Each number is 500 + 40 x the weight over its row's rms, rounded and kept within 0 to 999. Layers, rows and columns count from 0. Numbers have three digits each. The size before them is the row's rms in percent of the matrix's.

# down: layer 6 MLP down (transposed), 1536x384, rms 0.0313, rows 579-610, columns 192-287
# up: layer 6 MLP up, 1536x384, rms 0.0501, rows 580-611, columns 192-287
down579 106:558509452453483523511569447451496468520411445565504499499498500488503488519520488500490494525434497547516472470510434485500456542480493507540479472500472517428553464521512470516433497432472462477506516467512528480518546496481508532481509520464500511549509448453552504524424450550550510455
up580 084:492531463510517494585479472482526521512550601501478547503510500478534425545589469476516476487411488495481510509569553455530463531490546559504466460493452588551523375513520469504517529465479501542486531427512477506474513458552516512492487498534420547517542512526485531479539502518506501579
down580 109:452474493458493518497447508526470495514469512485494535470488649517496531471435540596474453449536550502472547543497532485509485484450448590512595515460477477470471592469447514468476460535497477515495487471506454536512523417509508420554553506444466442456438521495483486506550501473473514498
up581 093:519442407488572498485499541509483457530629459509498548545480562611476475422438476485482504519516415477435542476552540503525497550541535511520507466424441495536497434518557502466499491515531457431476531494529518514509459498427500515538537568602464460535591460498455552517492473436472492514
down581 088:490503479511478471459502482507528505493496457523475503458562543520532577473458544553531537498572469524549482555508532528484514435472502447542445467554514507533483567513513474460471519469540499443458501446529529512511434480530459528394496464464497411505481495515519524483568547545517462517
up582 091:506477470484506480513526476493603511459504463572430568490514540500538411488430453478582496487418515494420486527489496471475543572558464509488476520488452464556497559491539460465517461479568512506505470540523506501500534455525488492493547459505420527484477546516455566437557507565551514521
down582 100:585486499505503503469598499513504525505551477449470466543448495463468558455520491519490474547492383507578577585500505480480523520479471511530488473471439522529504502474451536506496543525473551432456485514515514501507417507485513552479536496515545479515500515485428458479415503447395516479
up583 093:500472543465526542538459489538565493470581502483517448599521509529539508387469478498475515443464403468542406536476480493516493498552587481515528474520495566542473448458471479480463455462463502540449475531524524452458545511510429492473528459553445538556532484523464571452472558518538458453
down583 092:429512538462504573523545478474503470520433457473419518509513409488424507479490441533472440406513503509533551453474505521489496512538543477585477518500512509444462502503484462555457491456576475522536468507436457487611468520471456508499474505437494549482442499463567510540540528505511536519
up584 103:521522427546444478526519478555433514468546479496518523478531455489514486451557527435556504510564440421445454469503537488524511472579475498513499519515492528448481490599461492386446522467559558507477429525466455433522428485499561508461440551574523509519558529436560502604541497500558505473
down584 104:452542512506475499490550473478472532473506506491448569505537502453483521573526474545529453469557497528541521429467497507460511529466522452451509558447474477494497435568454560590502458506574458493536496459464431528443483494495464484535535528453484453528444419545503497498518523509492421471
up585 108:527525570513505463585461511565501424522514530463459598466493529470497459518475469428516493448449544506458487530492470528519526527496498460520458442532513531476497473480472470473484480541513486551485490504544563441487473468504533486480472518563570525545548559454534496473511479502535523500
down585 123:475420485535451544526548463450453469429414445484457420465473559506539495521474551503474512465457442556422448458485496436572464487513451465482442535503519562511566522514528508511477473507478475508506467490421500469478496532528526538503456582478491492461530456486449530490496484502565469479
up586 096:539426416472567470551440512518527505532575537471514537557516458494499458481471518513582551492448463508447507490526484507480513483492587518515542510428551602528456531555519524513480514461425519471433511419528449449465507456550472480489507451578438482521551520541486573505576533486526500573
down586 086:462512540482554512511544470475491423519461585551476545429476487446517452529513484493546427515511498504562553547494462435491513512510470532518548497491501462528475597448469540568486512503512532485552451514539476485543516500552533530490490534499504461602465444484479465498459448426536465451
up587 091:485450556435470452534507473546560533542455465486505485575524452528502436589473511460509535524467531478587503551513532463454538448504545498514419486498533547534399482509481459498473513422494516442499577493489473489467510528564517492468471462476489413482445482573505487521517483521432502520
down587 089:433538571516496506530541545509513485510579498540522501475510538570503554522519432502507468435476457548492501495481497517522471561473514477449488501515522456489494429453443519508569591531447538419508486468490546509522448522463489535516470540483560482519472496490506524572565472490586495416
up588 099:494510446539518485534514537592473549510554519484554485508440529512497576493531511468491528401455531487489426525478412492443489464528456458530476440523486485534571437479467484483452547490521513532471532492469532512538458517541480516425523554571522524475545458515505526494452493474412507545
down588 098:588513557467491504466504543421421492507436412536525497512583462479468446514453546509546557592552515489481504463570525511515469527483554456502537490503504563450488535572446492458556457490516505482530456498488466424419511489482430500444448492520422534520492522496505494486570479542582500455
up589 101:503549506522521496600445547509413539508461453541581523516466573419581565475567531527538518447567493547495424500526511440560423493461491439550524538522496489567469487457444495483532518491519508499485509541565602579504452467501489433487483456465503502482474458555486534490536460471408512503
down589 100:506497502448477479484465569480548504534555500489540458485446553484486488515508480458499506498517498492477482487452456476451574503444454468453513498478469542508484518497550478524440429410459444557514492443580588439436498534501517548452443490498404503448573487468482434532431586543486486487
up590 093:556513507448520524548448488447511476531473531533570490536528458498535442439479514453514494534404488517539471503490507498521520472517501572567422488454524493468511506417584541506561567462524493481444534412537493537488444469524481509495552525543481484526502509528494573489484577499450500505
down590 084:455485484460493478484560514501526501411571468447455505544579559436449479422400442560506519492421536525512534529527525468436552461464515541531457542473507563399463506469467498485467502478482484451479530418474514466466555527557557427506528470476517478511552537466490505575557449500547517536
up591 078:587508432492462512487561458449477399501502561501497516440464466448553489498489483483535509547430450422499422432498522530511489450430531538484543546535502511552483460498489557401534514540480485565580429527526573510500528426518583503496515509492484492537496485568474577519467490457471491459
down591 090:405514434511556488491567497505488496471512418526441480409448516497423530454459471538453482510542545532483477487494464490451548476474523486444486520443530516480425504519453473552549510427502481481522473478467423491521447444519535421518546545521483569498445479447434532507483491494523489415
up592 097:503554473525405507462507547506496448514541478486494485486477405524507484481490581550535442518504454477488480462535601567528468476490505488546487518484474493528454506482480524429529508446430505558492481508528479431445480507495534573458530470530500524467543570410478516465452539531543532518
down592 099:471497525568515446531573493434454523461415488542511555564539499480484491521453478511483552541491507485485494550501478513475558488487425498524596433536512378533506528456512480579543503527541499484483458485469459455525530520517531447420494460504488526521465477494458458481506531424474499462
up593 104:432512514478488433541502491530529518454532510478544502497462507502483470478463475523523541563496570502448465490513505462481504525556477467441513490462529513484512550457469472517503537524512418517540476440558492488530545442508541515473450447542509495526515476561513518471534518553486490479
down593 104:513547489485436438451461488433477468470489498525492561536461541534529474517458562504580428441518451496450522481465534495494576578555516459445479464435444487490498471495536477554454498463396511481456528494460487421548473474445534512525559530531551551470525576537487542438440436516489486490
up594 099:509515522440462511532488491543578561501511544517450520499573498447502417472502541491540507507484492546501456496497426502513512554501561573431474550561466404509567452496448416458550535430498550456565471513465410485405490463488520504478503512461502473502532404493470515525506558539491471494
down594 099:481519511474441605465507425486545525419514507440478440559482457537495495508516504505471503482537501439492482543440551497562518560527486513547440501497495540504453530507506428499550456541547524483502487523529485499525473564447493530502469473502492457503508480487500440494450469467559496469
up595 102:534498523428463500540541443548490507512522525467540486526517475537518450426484486579571456524415565439470453483511511501550468508470504497505460550535380506597464472409473396515472540462525518452502465509469475473502525498413451497458487504485413425532581525432483497502517484481516501497
down595 100:450483516475484520499482476538509456509512516567451487456409434548502573500497405502463461432487519491459562530436452456437524455485507500518522484429494467482426497439534492479478485503560526433480491488567510453515434508489490436525479510505526497468525543517548522412595513515548460494
up596 087:508625501474529569535479444503542541451541534559516500531476561521524468557498493496519438515525544436541502492563406463529534547499470522506556422509446486570480410401498409441475576372478492540538478504507521496463490491493559539492497432506542461448490405501510455546538585452523499446
down596 094:478483526438493481534497551507536511501520471505462424534519492467439526553510434519444508519501491463474457526414541418554467513422525529480493559533467487516477566506519503463493514526539511486483499460511465509504498482493488498464501529439555504517485504529431456439562564471550478567
up597 090:545498486525457560588467452409475473515524545488536465480514447465556487499417504438544464466536493470516487453455493496551495421539463491489539417545465446509448450513544495480561537410436462506471458491502548443514506454504542484492590465514495468496469420587424511521561440511453460500
down597 098:529527423492542566505560491542467491502445536568520583457483506450491467563460438479469504444518505480448464477516479511428501512518485482495482480489519396497502556458471528566533510515527520449506504522468515515542426511513572409464445554489431475500452489512455444521484533496519424483
up598 096:511525550515448505493446516492423537534477479442537505521514491554553461432438486557541525469558467553459542424557488444482527473509540460493499485553497468530546438489544473535475483477498442465550507577503506414395495457501476484475593484585390480481522550494499507601479457561534517490
down598 096:431422410568509491534512479548545568471505517443580473565494530516508537485518467528505511474493504496411538435412468590522514489510469484514448469480531508517516513542452556542499475589494476544429516563555476501505432486423484441485458584466511472508474438483462443460511467574527466502
up599 118:546542530589552545483483517473473473507441579527476520436560539480498449481541522463516496521448441454528490530572503526568475479551537534471524420521501477501411462463505448514502615518537485552563565503510555478461464589467475522487465548538523507459477460483533479552383515474408612512
down599 112:548476431587482545536460466494467432476534561524455487420514552450547471527593476524481439475504475479478546523511514501503458512515499509406449400450514533456548520445455522463483583455500541526440524482468547425506526528500522443516551516507542487501458494421566445578497448550435475504
up600 085:547502477509446466498476436490427596467602519455496497538507524501511438558439603513536502476464532483444531505517521385478479546502553501513462439513497503504486438447526512407500452488520525497517420471521477473476494440559476508500422491531553539560495444506512558445534457498465485493
down600 096:512547549495567521504505528509595490586494521547450475448442475520479459549491461505439510452506479484542537489536568566515520411441519495444485463493426514500464510595431555598555439532577499547463485483507544523542483538520456439511491445440509561425453585521511547481588500503545468478
up601 100:432521456522593568532510491454463410559592528453469568477498468468458518535458562486536460554539559561494496516511423441406542486516398435451469502503540496505440427530515488506620471487541527558508462542517530563524512534475510397519526511536423516481457502436524454456516508414398463558
down601 099:592571493507471489434553487541492486457566492466572459423523490515533563499476517582466460461439411530521439518535542512525502517444507497538487474477500555519472507441506543431486442492540435483461519456460581555522520468518485624500414521464557526486554457448488427463539498566522566591
up602 105:463508552477544433488513503618486478546457580502456497515562524486544548446495454452490554537487476532499472498520497499496484469551524522553574504498494595502556553467458502521563552525544503583491481479592503464457481514516592451486479492484459503481494496570508489524510451504438548524
down602 100:493491419496501457433461455426556484493546474456515484492436540457483513480457526528501443454578590534502497486494516562568538508474470481568502533453486460491423518559484473486407491501435504510516466470525502543440491483474471505455483504534474522438475468468456504457471552481500496555
up603 091:546557495440439471543541469622592511480492554489532515448420447495479509520497581494500510470468566479468557500512546442465500505503552496506480529465511491495424481438509509521518499468524489510508515501500509467568510541518500568484469517444463563461501508491474453515538542566521481517
down603 104:513535548458499442483441452445522496509472490526505503490445529483447469477517473546487489457514474591514493556498439471492498512480448521504485478468509490477510424543461526482530523489530532479494452462504489565483503543489470439494521525499533435483416475476512502521499505515526434479
up604 089:530501476498547553447503524503430443500529449477543490498518500408492482506482496538497531448460551525548567578498465513474497504485493540499484549471547393460474506545530447445578524498539551503523496544587533493457419434508500456472520510472526551491559443442487454507473451463449501475
down604 099:471517525510499474524550549582509514448467558533497476520506469513523501577501454529454480562563440482507479494502516475485518495548494430526502471509501464503517566492485425502440508487450485477473483438469459462432490473505487518508493562446514494519480610463510493527498530458472451490
up605 097:500490477471538538473519488461529421488460515482487536542450472457509500535419462475530507468509556486504577477519454430498541490477484533551504500545519516441490470463590499564544516463563430484489475418454448494465466461504519442456499495516483523469503501560405522538413610499505508544
down605 098:462459518516436480507495474411439539493515474485507451500562505536476556433497524553496447441456485514544511552500520483528530506456474457514504447470466475501496493538443553480480484475466518546491569546592546523496535529498564512546541498518437392506586541530569488429526470569559526459
up606 097:447556493577527546560462459479450479542463455484449547514516441469545519536481462475501510521484493470504501522475462557464488488531531508435485541509494451505535472502415521452503498448519439505499551550579479507463460480475490551601506470598502517472475462564548526523565535476571505443
down606 092:420523508442487504415452411524596537468523510506453479498477527533523549415576507571474518497509496453457483474513542544477485461441562457511503541534464540442533530536502490550437524541532439502519481506458514497488493562457509471466471497491515535467499483537504542568554500553500463659
up607 093:504573561486511480563525466539517617517465564483561522481520519514516515500518517483509510498487457474519501465482487482506493455506496522608502551534421396530470537466464559521463574501465515537459455484490585513468545424501530539496434479534431500444531585501540489489451494482464533447
down607 097:506511491496487549465494551466482562480555470437425520496428528478588449508532439560486518507501544490495500534506544525542434451474469492479493447487483516549466471534508470515560523520573493510544475501462482453548541536478562493507527525539540474502513522458545461523534548463507511613
up608 097:490518526498400500418519468432519470462559465495475543483462487564504523487560524548503555438519501510595555450517492566523469515512456472493460496422518557488422424581481498480506487531539468607522530468541564466497570484507512513454552520456492506495484502453425521479495495527502468473
down608 096:457473543482540555520526471544545537475382453495477433510531434463536480567453491451531432529454543503460459516526455454464549500480535534489432469531480505495523548485509555516447585512490479446453438589465428488533538455571559465475443448553506478428441499501538511511551503536482475470
up609 109:528477512550478475514516491423500437495574526503548491546465503549558526511530544483533519527576499588395535514538466472568518582509481500514583441380443556490497519481522573529535513566498534474539472442517465435418553558509539518501466482577531511498571501586458469501485515517549510428
down609 103:523484470572470441496477469449580500540475499514445411498488543464499498591524573558516549480520493481491487478464558449521580485475477455405550523496466494592461492493577553434519474452513492527588493549517523533585555507525480479497416540511501532530521513498431564485494533530480515451
up610 106:434530438456441504490537518485462493535541591477481520513487525497519524507512560539504457508509479486500490475545519570560491513413399518498491454439448589487507446546489540538492513512489521540502536444469458450521512567461471497490496499523431565444465562474487515452471491473489551457
down610 103:474453558515517473554479486462547419474536517560501521523567508505563562434560542559499462482462506471493423459504444502495509502510477478439514504491545534543526478546515470526464488533539491490493429458460449511478453555485533473492549549513549514497570489489454477491503506393472481508
up611 115:438491440528552422500440533532494541528466502496508518477534554533398541522497441492492496514450497481493472564497498506531465508499562496463542480555497497543502446508482455563480497491494515473508475439562563519493474539532521609535498479475539527471485442551504464519489501538411484451